config.yaml
init_std_down: 0.0
schedule: "cos"
doc_mask: true
Each number is 128 + 24 x the weight over its row's rms, rounded and kept within 0 to 255. Layers, rows and columns count from 0. The size above them is the row's rms in percent of the matrix's.

# layer 9 attention query, 64x96, rms 0.0697, rows 11-21,43-53, columns 0-95
size [ 87  94  96  99  98 101  91  97  95 108 107 119 104 136 102 119 126 113 117 117 108 113]
[[ 95 154 144 102  75 141 113 104 130 126 181  98 179 149 128 124 120 108  98 145 136  95 128 156 160 103 146 156 116 134 131 190 108 141 123  89 139 156  78 128 145 149 136 145 127 157 134  94 132 121  79 106  81 118 131  91 100 146  94 162 119 122  92 135 100 129 142 117 129 134 119 118 121 108 118 151 145 102 139 179 125 131 108 129 182 130 136 150 122 142 104 127 147 121 127 142]
 [140 115 108  84  99 112 132 144 112 110 128 119 142 142 162 124 131 134 105 128 116 123 173 155 142  67  85 160 110 121 143 158 134 134  94 124 135 122 151 141 149 100 132 122 143 125 155 116 125 116 180 166 133 156 137 149 125 108 166 187 125 105 119 127 127 120 103 121 165 107 146 105 172 105 101 122 122 147  98 122 110 101 104 123 138 122 152 103 123  88  96 188 101 144  90 169]
 [122 107 126 116 182 170  98 175 137  84 125 148 147 137 118  99 168  91 141 134 103 175 138 154 135 112 110 119  94 136 122 134 107 127 117 130 119 115 155 118 180 154 106 132 127 137 146  99 155 149 155 118 136 155  93 127 103 144 110 134 135 130  96 179 144 171  93 127 136 121 163 158 181 132 134 140  92 144 102 139 118 163  90 129 145 141 124  89 139 150 144 109  95 110 119 142]
 [149 127  84 156 112 131 149 107 107 124 181 142 148 165 132 126 131 101 136 115 131 120 127 113  69 164 134 149 110 145 122 124 133 186  84 138 144 134 120 108 110 144 171  77 149 174 166  85 109 121 126 140 131 116 123 122 144 136 117  99 143 146 108 132  95 136 130 109 123 124 131 130 165 101 113 110 114 154 134 102 168  80 167 108  93  93 143  96 142 124 152 115 117 153 128  89]
 [122 127 125 148 165 149 124 132 129 123 121 135 143 120 143  93 115 100 124 158 155 138 116 131 142  99 145 124 117 142 189 102  56 161 145 107 134  76 144 111 133 162 162 144 111 127 127 171 175 133 108 151 139  98 159 136 152 132 133  90 127 123 155 135 111 121 140 157 114 122 146 148 137 104 107 123 130  90 147 120 113  97 122 114 136 149 141 139 204 166 163 141 141 172 118 102]
 [116 158 124 130 122 133 130 122 146  89 116 165  96 169 134 132 117 157  82 116 110 115 147 120 147 139 127  79  95 111 163 104  89 156 122 123 103 162 152  99 129 131 117 148 131 135 142 101  95  90 130 151 137 136  89 115 121 106 155 138 115 102 115 128 119 109 123 132 114 134 113 143 143  93 177 111 129 146 152 188 160 104 181 121 158 135 110 111 157 118 112 146 131 160  96  65]
 [111 101 136 103 123 110 113 203 118 127 129 140 138 130 103 100 127 123 109 136  85 137  97 121 138 114 115 122 124 142 150 115 116 121 174 151 117 148 132 141 102 126  74 127  85 150 120 121 170 134  89 143 151 145 167 128 165 117  96  97 113  94 138 130 114  93 109 112 136 155 151 128 124 105 138 148 110 100  95 112 108 101 123 167 148 137 107 124 159 136 100 150  53  91 104 141]
 [169 159 132 146 124 135 113 129  89 129  95 136 138 133  90 135 145  49 123 159 145 101 110 175  82 119 140 129 147  82 131 124 139 133 136 165 138 111 159 108 120 118 171 163 132 123 136 118  89 115 136 151 122  91 112 142 128 162 134 153 150 124 169 139 115 127 168 105 137 109 146 164 151 133 176 103  75 135 104 139 106 169 129 148 125 108 112  98 114 135 117 105 122 136 116 126]
 [103 114 140 124  95 127  95 170 111 143 154 157 121 123 112 180 118 125 134 165 136  97 134 140  82 149 128  96 140 104 106  79 155 169 128 100 139 113 111 160 123 143 131 119  93 151 134 165 135 112 102 122 114 156 123 126 136 106 168 121 134  82 139 126 178 117 154 150 128 143 159 133  98 135 153  94 112 172 112 108 123 109 115 111 119  93 113 145 103 130  82 162 141  87 167 117]
 [117 128 108 132 110 101 104 166 107 130 118 144 145  80  84 115 166 145 125 166 151 118 135 150 125 144 113 102 129  82 123 115 175 176 109 106 139  98  83 134 132 101 151 132 154 133 113 168 139 120 162 170 132 109 143 132  94 140 148 119 156 131  98  96 103 103 126 120 109 142 159 184 127 116 124 125 130 155 107 120 103 141 155 122 134 104 136 165  85 106 177 132 147 165 131 105]
 [148 123 143 146 111 112 159 175 139 100 153 134 128 107 153 168 181  94 140  76 113  90 120 108 137 108 139 141 137 128 126 128 152 163 162 120 134 158 137 124 142 124  95 129 135 143  87 131 137 142 110 125 131 121 119 114 128 167 100 102  71 144 116 103 176 134 156 147 143 182 139 118 125 136 106 148 135 124 154 111  88 129 149 105 160 128 117 141 122 151  81  90 170  92 156 147]
 [111 172 139 112  92 145 114 112 135 133 179 100 162 104 124 130 138 111 116 141 135 110 119 168 174 118 167 133 141 124 128 172 106 140 134  69 153 138  70 128 150 131 144 131 145 152 148  98 137 136  74  94  71 109 121  88  99 169 103 133 142 139 113 137 117 122 173 121 127 146 140 124 116 121 106 155 145 101 138 177 118 128  98 120 143 132 115 134  85 143 131 134 160 119 122 141]
 [140 148 117  97  93 104 141 159 138 123 120 135 120 111 151 148 149 153 141 108 103 135 163 141 146  95 111 158 115  98 138 126 147 146  97 128 143 125 134 155 158 124 146 119 144 103 152 103 116 124 150 181 142 152 131 120 116  94 171 169  84 130  98 147 151 101 119 121 132 110 163 103 160 102  95 122 126 153 111 110 111 104 149 114  99 120 113  65  95  89  72 182 127 142 111 136]
 [128 124 121 119 194 180 117 162 141  97 115 151 122 131 104  93 181 107 130 111 115 179 133 152 133 133 125 117  93 150 101 114 117 155 119 131 108 104 119 121 160 140 141 119 122 140 152  95 152 155 154 115 118 148  87 117 105 140 130  94 118 130  88 176 142 154  96 146 133 127 165 157 178 137 130 146  91 133 104 124 127 143  76 122 140 146 122  74 118 147 153 107 109 141 126 121]
 [147  99 125 157 110 128 140 129 101 133 185 123 138 131 138 157 150 112 150  98 148 104 142 139  59 162 117 147 123 139 102 126 137 151  52 135 127 107 116 116 129 143 173  94 176 150 166 117 123 129 141 140 157 123 133 131 140 137 139 101 136 154 111 108 100 147 147 120 132 122 161 125 158 132  93 115 122 177 163  96 148  94 172 109 107 101 161  95 111 147 137 125 135 127 143 111]
 [118 122 127 156 160 138 132 140 149 113 108 120 156 108 109 100 112  94 138 153 140 111 118 137 147 122 130 124 107 118 180 106  76 151 138 131 137  85 117 117 104 168 168 144 112 126 116 157 198 140  93 171 147 108 173 144 123 124 112  73 124 117 166 132 116 121 148 139  97 148 132 160 141 104 120 121 128 110 156 133 119 119 129 114 132 145 129 154 187 165 140 124 158 178 147 102]
 [126 148 133 118 138 105 125 117 165 135 121 147 118 146 165 123 132 168 101  84  82 117 158 146 159 121 123  90  90 106 172 111  72 132 147 106 129 164 154 139 139 140 129 142 121 119 123 142 121 131 146 146 153 124 113 130 142 102 150 151  94 102 135 122 113 124 142 141 121 120 118 147 146 109 157 123 139 154 151 194 131  90 169 136 145 155  88  74 163 113 109 159 135 162  89  95]
 [114 113 159  86 131  96 103 192 114 158 135 114 105 134 103 106 115 125 112 133 134 158 116 123 125 144 115 133 131 138 139 108 114 138 142 134 127 129 123 129 110 136  99 134  73 142 103 145 191 133 127 125 176 131 156 119 187  98 128 112 115 114 156 108 143  96 104 106 127 160 165 146 121 100 156 144  92  99  90 106  95 131  94 134 109 140  98 111  96 142 105 153 121  76 125 162]
 [157 148 153 155 128 136 131 120  97 154  97 141 127 142 113 138 131  36 113 174 124 109 118 165  91 110 134 135 138  82 151 128 143 126 144 168 141 108 145  94 137 141 178 162 128 138 136 110  98 120 135 170 116  93 104 126 127 174 119 166 149 123 180 136 101 116 170  98 134 109 131 153 133 127 159 107  94 120 104 141 124 155 111 142 121 111 122 114 111 125 108  95 125 119 119 112]
 [ 98  98 133 126 124 138 146 146 111 144 156 133 106 141 139 141  95 136 121 135 119 126 125 175  87 110 133 108 122 120 140  73 137 178 127  82 150 141 160 158 119 143 125 119  80 151 116 127 142 118  88 104  96 159 141 115 153 106 173 131 170  81 126 134 148 120 166 133 142 130 110 105  88 120 140  99 107 153 110 123 106  93 132  91  82  95 140 140 135 121  79 166 113 107 142 114]
 [ 88 127 116 102 159  87 138 143 100 170 129 140 143 131 122 117 124 169 123 136 138 132 140 157 132 139  98 118 140  76 138 118 154 196  92  92 114 104 117 112 149 105 161 132 135 139 122 173 140 110 153 148 139  93 171 132 112 168 135 122 147 135 123 108  83 109 100 111 137 123 128 155 103 117 108 167  90 113  92 150  84 132 154 124 122 120 135 135 116 129 180 146 134 137 101  89]
 [141 117 172 157  85 133 155 177 137  89 158 128 154 148 154 138 157  88 153  85 139  99 122 128 133  98 127 187 131 151 130 121 132 166 163 131 129 157 128  94 134 148 123 125 112 120 117  94 160 144 111 107 150 128 109 134 116 165 105 141 102 155 111  92 170 123 145 146 168 157 146 134 140 119 101 134 136 128 138 125  90 121 137  83 168 124 113 114 137 155  72 100 143 116 129 122]]
# layer 9 attention key, 32x96, rms 0.0796, rows 11-21, columns 0-95
size [118 101 122 110 120 115 109 114 113 112 102]
[[109 167 117 133 116 143 146 127 105 153  94  90 164 117 125 111  74 138 107 161 130  95 137 151 128  79 120 117 103 119 114 152 101 129 138 119 130 138  90 123 121 166 122 158 141  98 145 103 131 154 165  98 117 142 156  87 165 113 156 105 110 121  70 148 117 137 115 123 136  91 121 118  75 135 117 172  96 125 121 121 162 135 153 109 162 109 147 107  95 145 136 135 172  94 132 127]
 [116 133  99  95 128 117 141 149 139 129 107 116 127 125 113 110 139 128 115 141  86 119 156 116 119 155  98 160  88 128 145 165 109 186 113 171 137 111 129 108 138 164 147 112 135 161 102 101 115 130 170 144 101 132 134 144 125 163 136 181 105  87 124  93 132  97 160 102 107 144 117  85 155 150 109 133 137 141 137  97  97 144 129 143  99  99 127 114 143  92 141 155  97 138  70 171]
 [132  91 185 122 109 136 160 102 156 113 102 148 102 103 120 137 138 118 152  95 153 104 124 124 115  93 121 153 111 112  94 128  71 135 105  93 123 115 118 107 130 155  89 132 112 118 142 141 114 165 144 133 131 120  72 137 141 127 110 159 170 126 103 180 122 121  89 132 115 164 138 166 169 113 119 152  92 157 124 144 141 179 128 144 124 114 104 150 142  97 170 151 145 118 127 122]
 [149 106 119 165 119 102 105 101 133 153 131 160 152 157 129 154 137 118 137 124 122 169 178 124 122 134 122 140 180 132 111 129 165 154  84 137 165  97 101 163 143 106 131 112 153 175 146 139 120 126 110 137 121 157 167  95 122 151 101 116 115  79 136 154 167 135 139 151 119 166 120 144 126  95 118 133 173 152 152 132 117 163 128 109  86 114 155 137 173  86 161 120 135 138 137 129]
 [114 149 159 155 136  97 144 123 106 117 154 132 173 125 117 127 133 139 115 127 170 173 156 153 117 117 158 127  98  98 152  92 166 105 143 111 133 137 118 115 125 176 153 109 128 109 118 153 111 133 123 141 142 133 128 103  85 121 131  94 120 137 124 151  91 120 148 150 101 160 139 140 146 126 156 147 170  70 185 107 129  71 134 123 142 111 162 117 149 145 157 164 127 140 180 109]
 [147 118  79 136 158 114 102 144 137  98 118 170 136 153 168 126 108 157  89 118 116 127 166 129 131 161 120 186 146 113 131 115  74 121 154 130 110 142  89 107 155 170 118 130 146 126 123 128 123 112 139 133 151 124  86 139 126 151 190 161 133 120 172 134 110 120 146 143 133 182 125 135 148 125 143 100 145 134 161 131 132 132  89 130 154 113 147 142 154 160  83 162 125 115  93 121]
 [130 125 145 132 109 138 158 159 122 113 120 126 123 107 132  93 178  78 146 118 119 150 122  90 110 173 145 124 124 135 107 128 129 112 178 132 104 143 170 129 108 122 104 126 141 152 149 145  94 156  68 153 142 107 147 145 144 120 126 121 142 144 146 149 143 108 151 117 104 110 118 139 104 132 132 139 102 118 115 102 112 106  77 147  89 162 111  91 124 187 112 200 135  99 126 102]
 [191 140 126 138 132 132 103 119 112 144 138 104 121 142  85 128 115 122 147 137 134 134 132 151 119  88 134  56 146  98 108 135 103  79 180 151 122 120 145 126 137 173 166 107 106 166 172 136 174 118 131 102 132 103  83 141 145 117 142 123 182 123 154 142 134 132 135 118  94 100 158 163 135 117 125 114  85 147 151 124 113 145 154 149 106 114 145 145 132 136 105 118 104 135 106 151]
 [172 129 151  87 169 124 134 147 129 102 126 184 129 114 127 134 109 134 105 133 160 105 152 130  98 164 114 134 148 153 153 143 127 152 109 136 119 161 140 131 108 105 140  90 112 185 111 121 142 141 141  74  79 116 146  89 129 111 110 138 133  83 129 122 143 100 154  98 130  93 132 108 116 171 108 152 130 132 135 117 118  81 117 125 102 104 109 130 130 111 139 196 133 107 155 105]
 [ 79 131 102 148 120  67 112 196 111 128 112 102 135  99 151 110 120  77 133 136 147 183 122 127  78 116 104  93 152 140 163 174 117 144 125 140 151 125 126 139 136 128 116 143 151  99 136 166 117 161 138 138 115 113 175 115 107 136 165 157 127 166  91 146  96 133 138 140 110 139  97 145 125 145 113 141 110 127 112 137  93 133 127 129 127 114 128 139 154 107 188 142 123 136 131 126]
 [136 136 131 115 128 165 172 112 118 119 140 125 142 123 116 155  93 102 128  91 114 137 124 127 129 111 131 127 108  96 113 129 129 134 134 124 104 130  83 114 143 176 112 121 109 182 100 136 146 127 136 133  89 145 150 101 146 129  54 140  79 139 151 109 154 101 140 149 150 164 102  88 146 118 142 151 108 101 138  79 132 165 182  83 118 154 120  94 158 154 122 139 102 123 130 138]]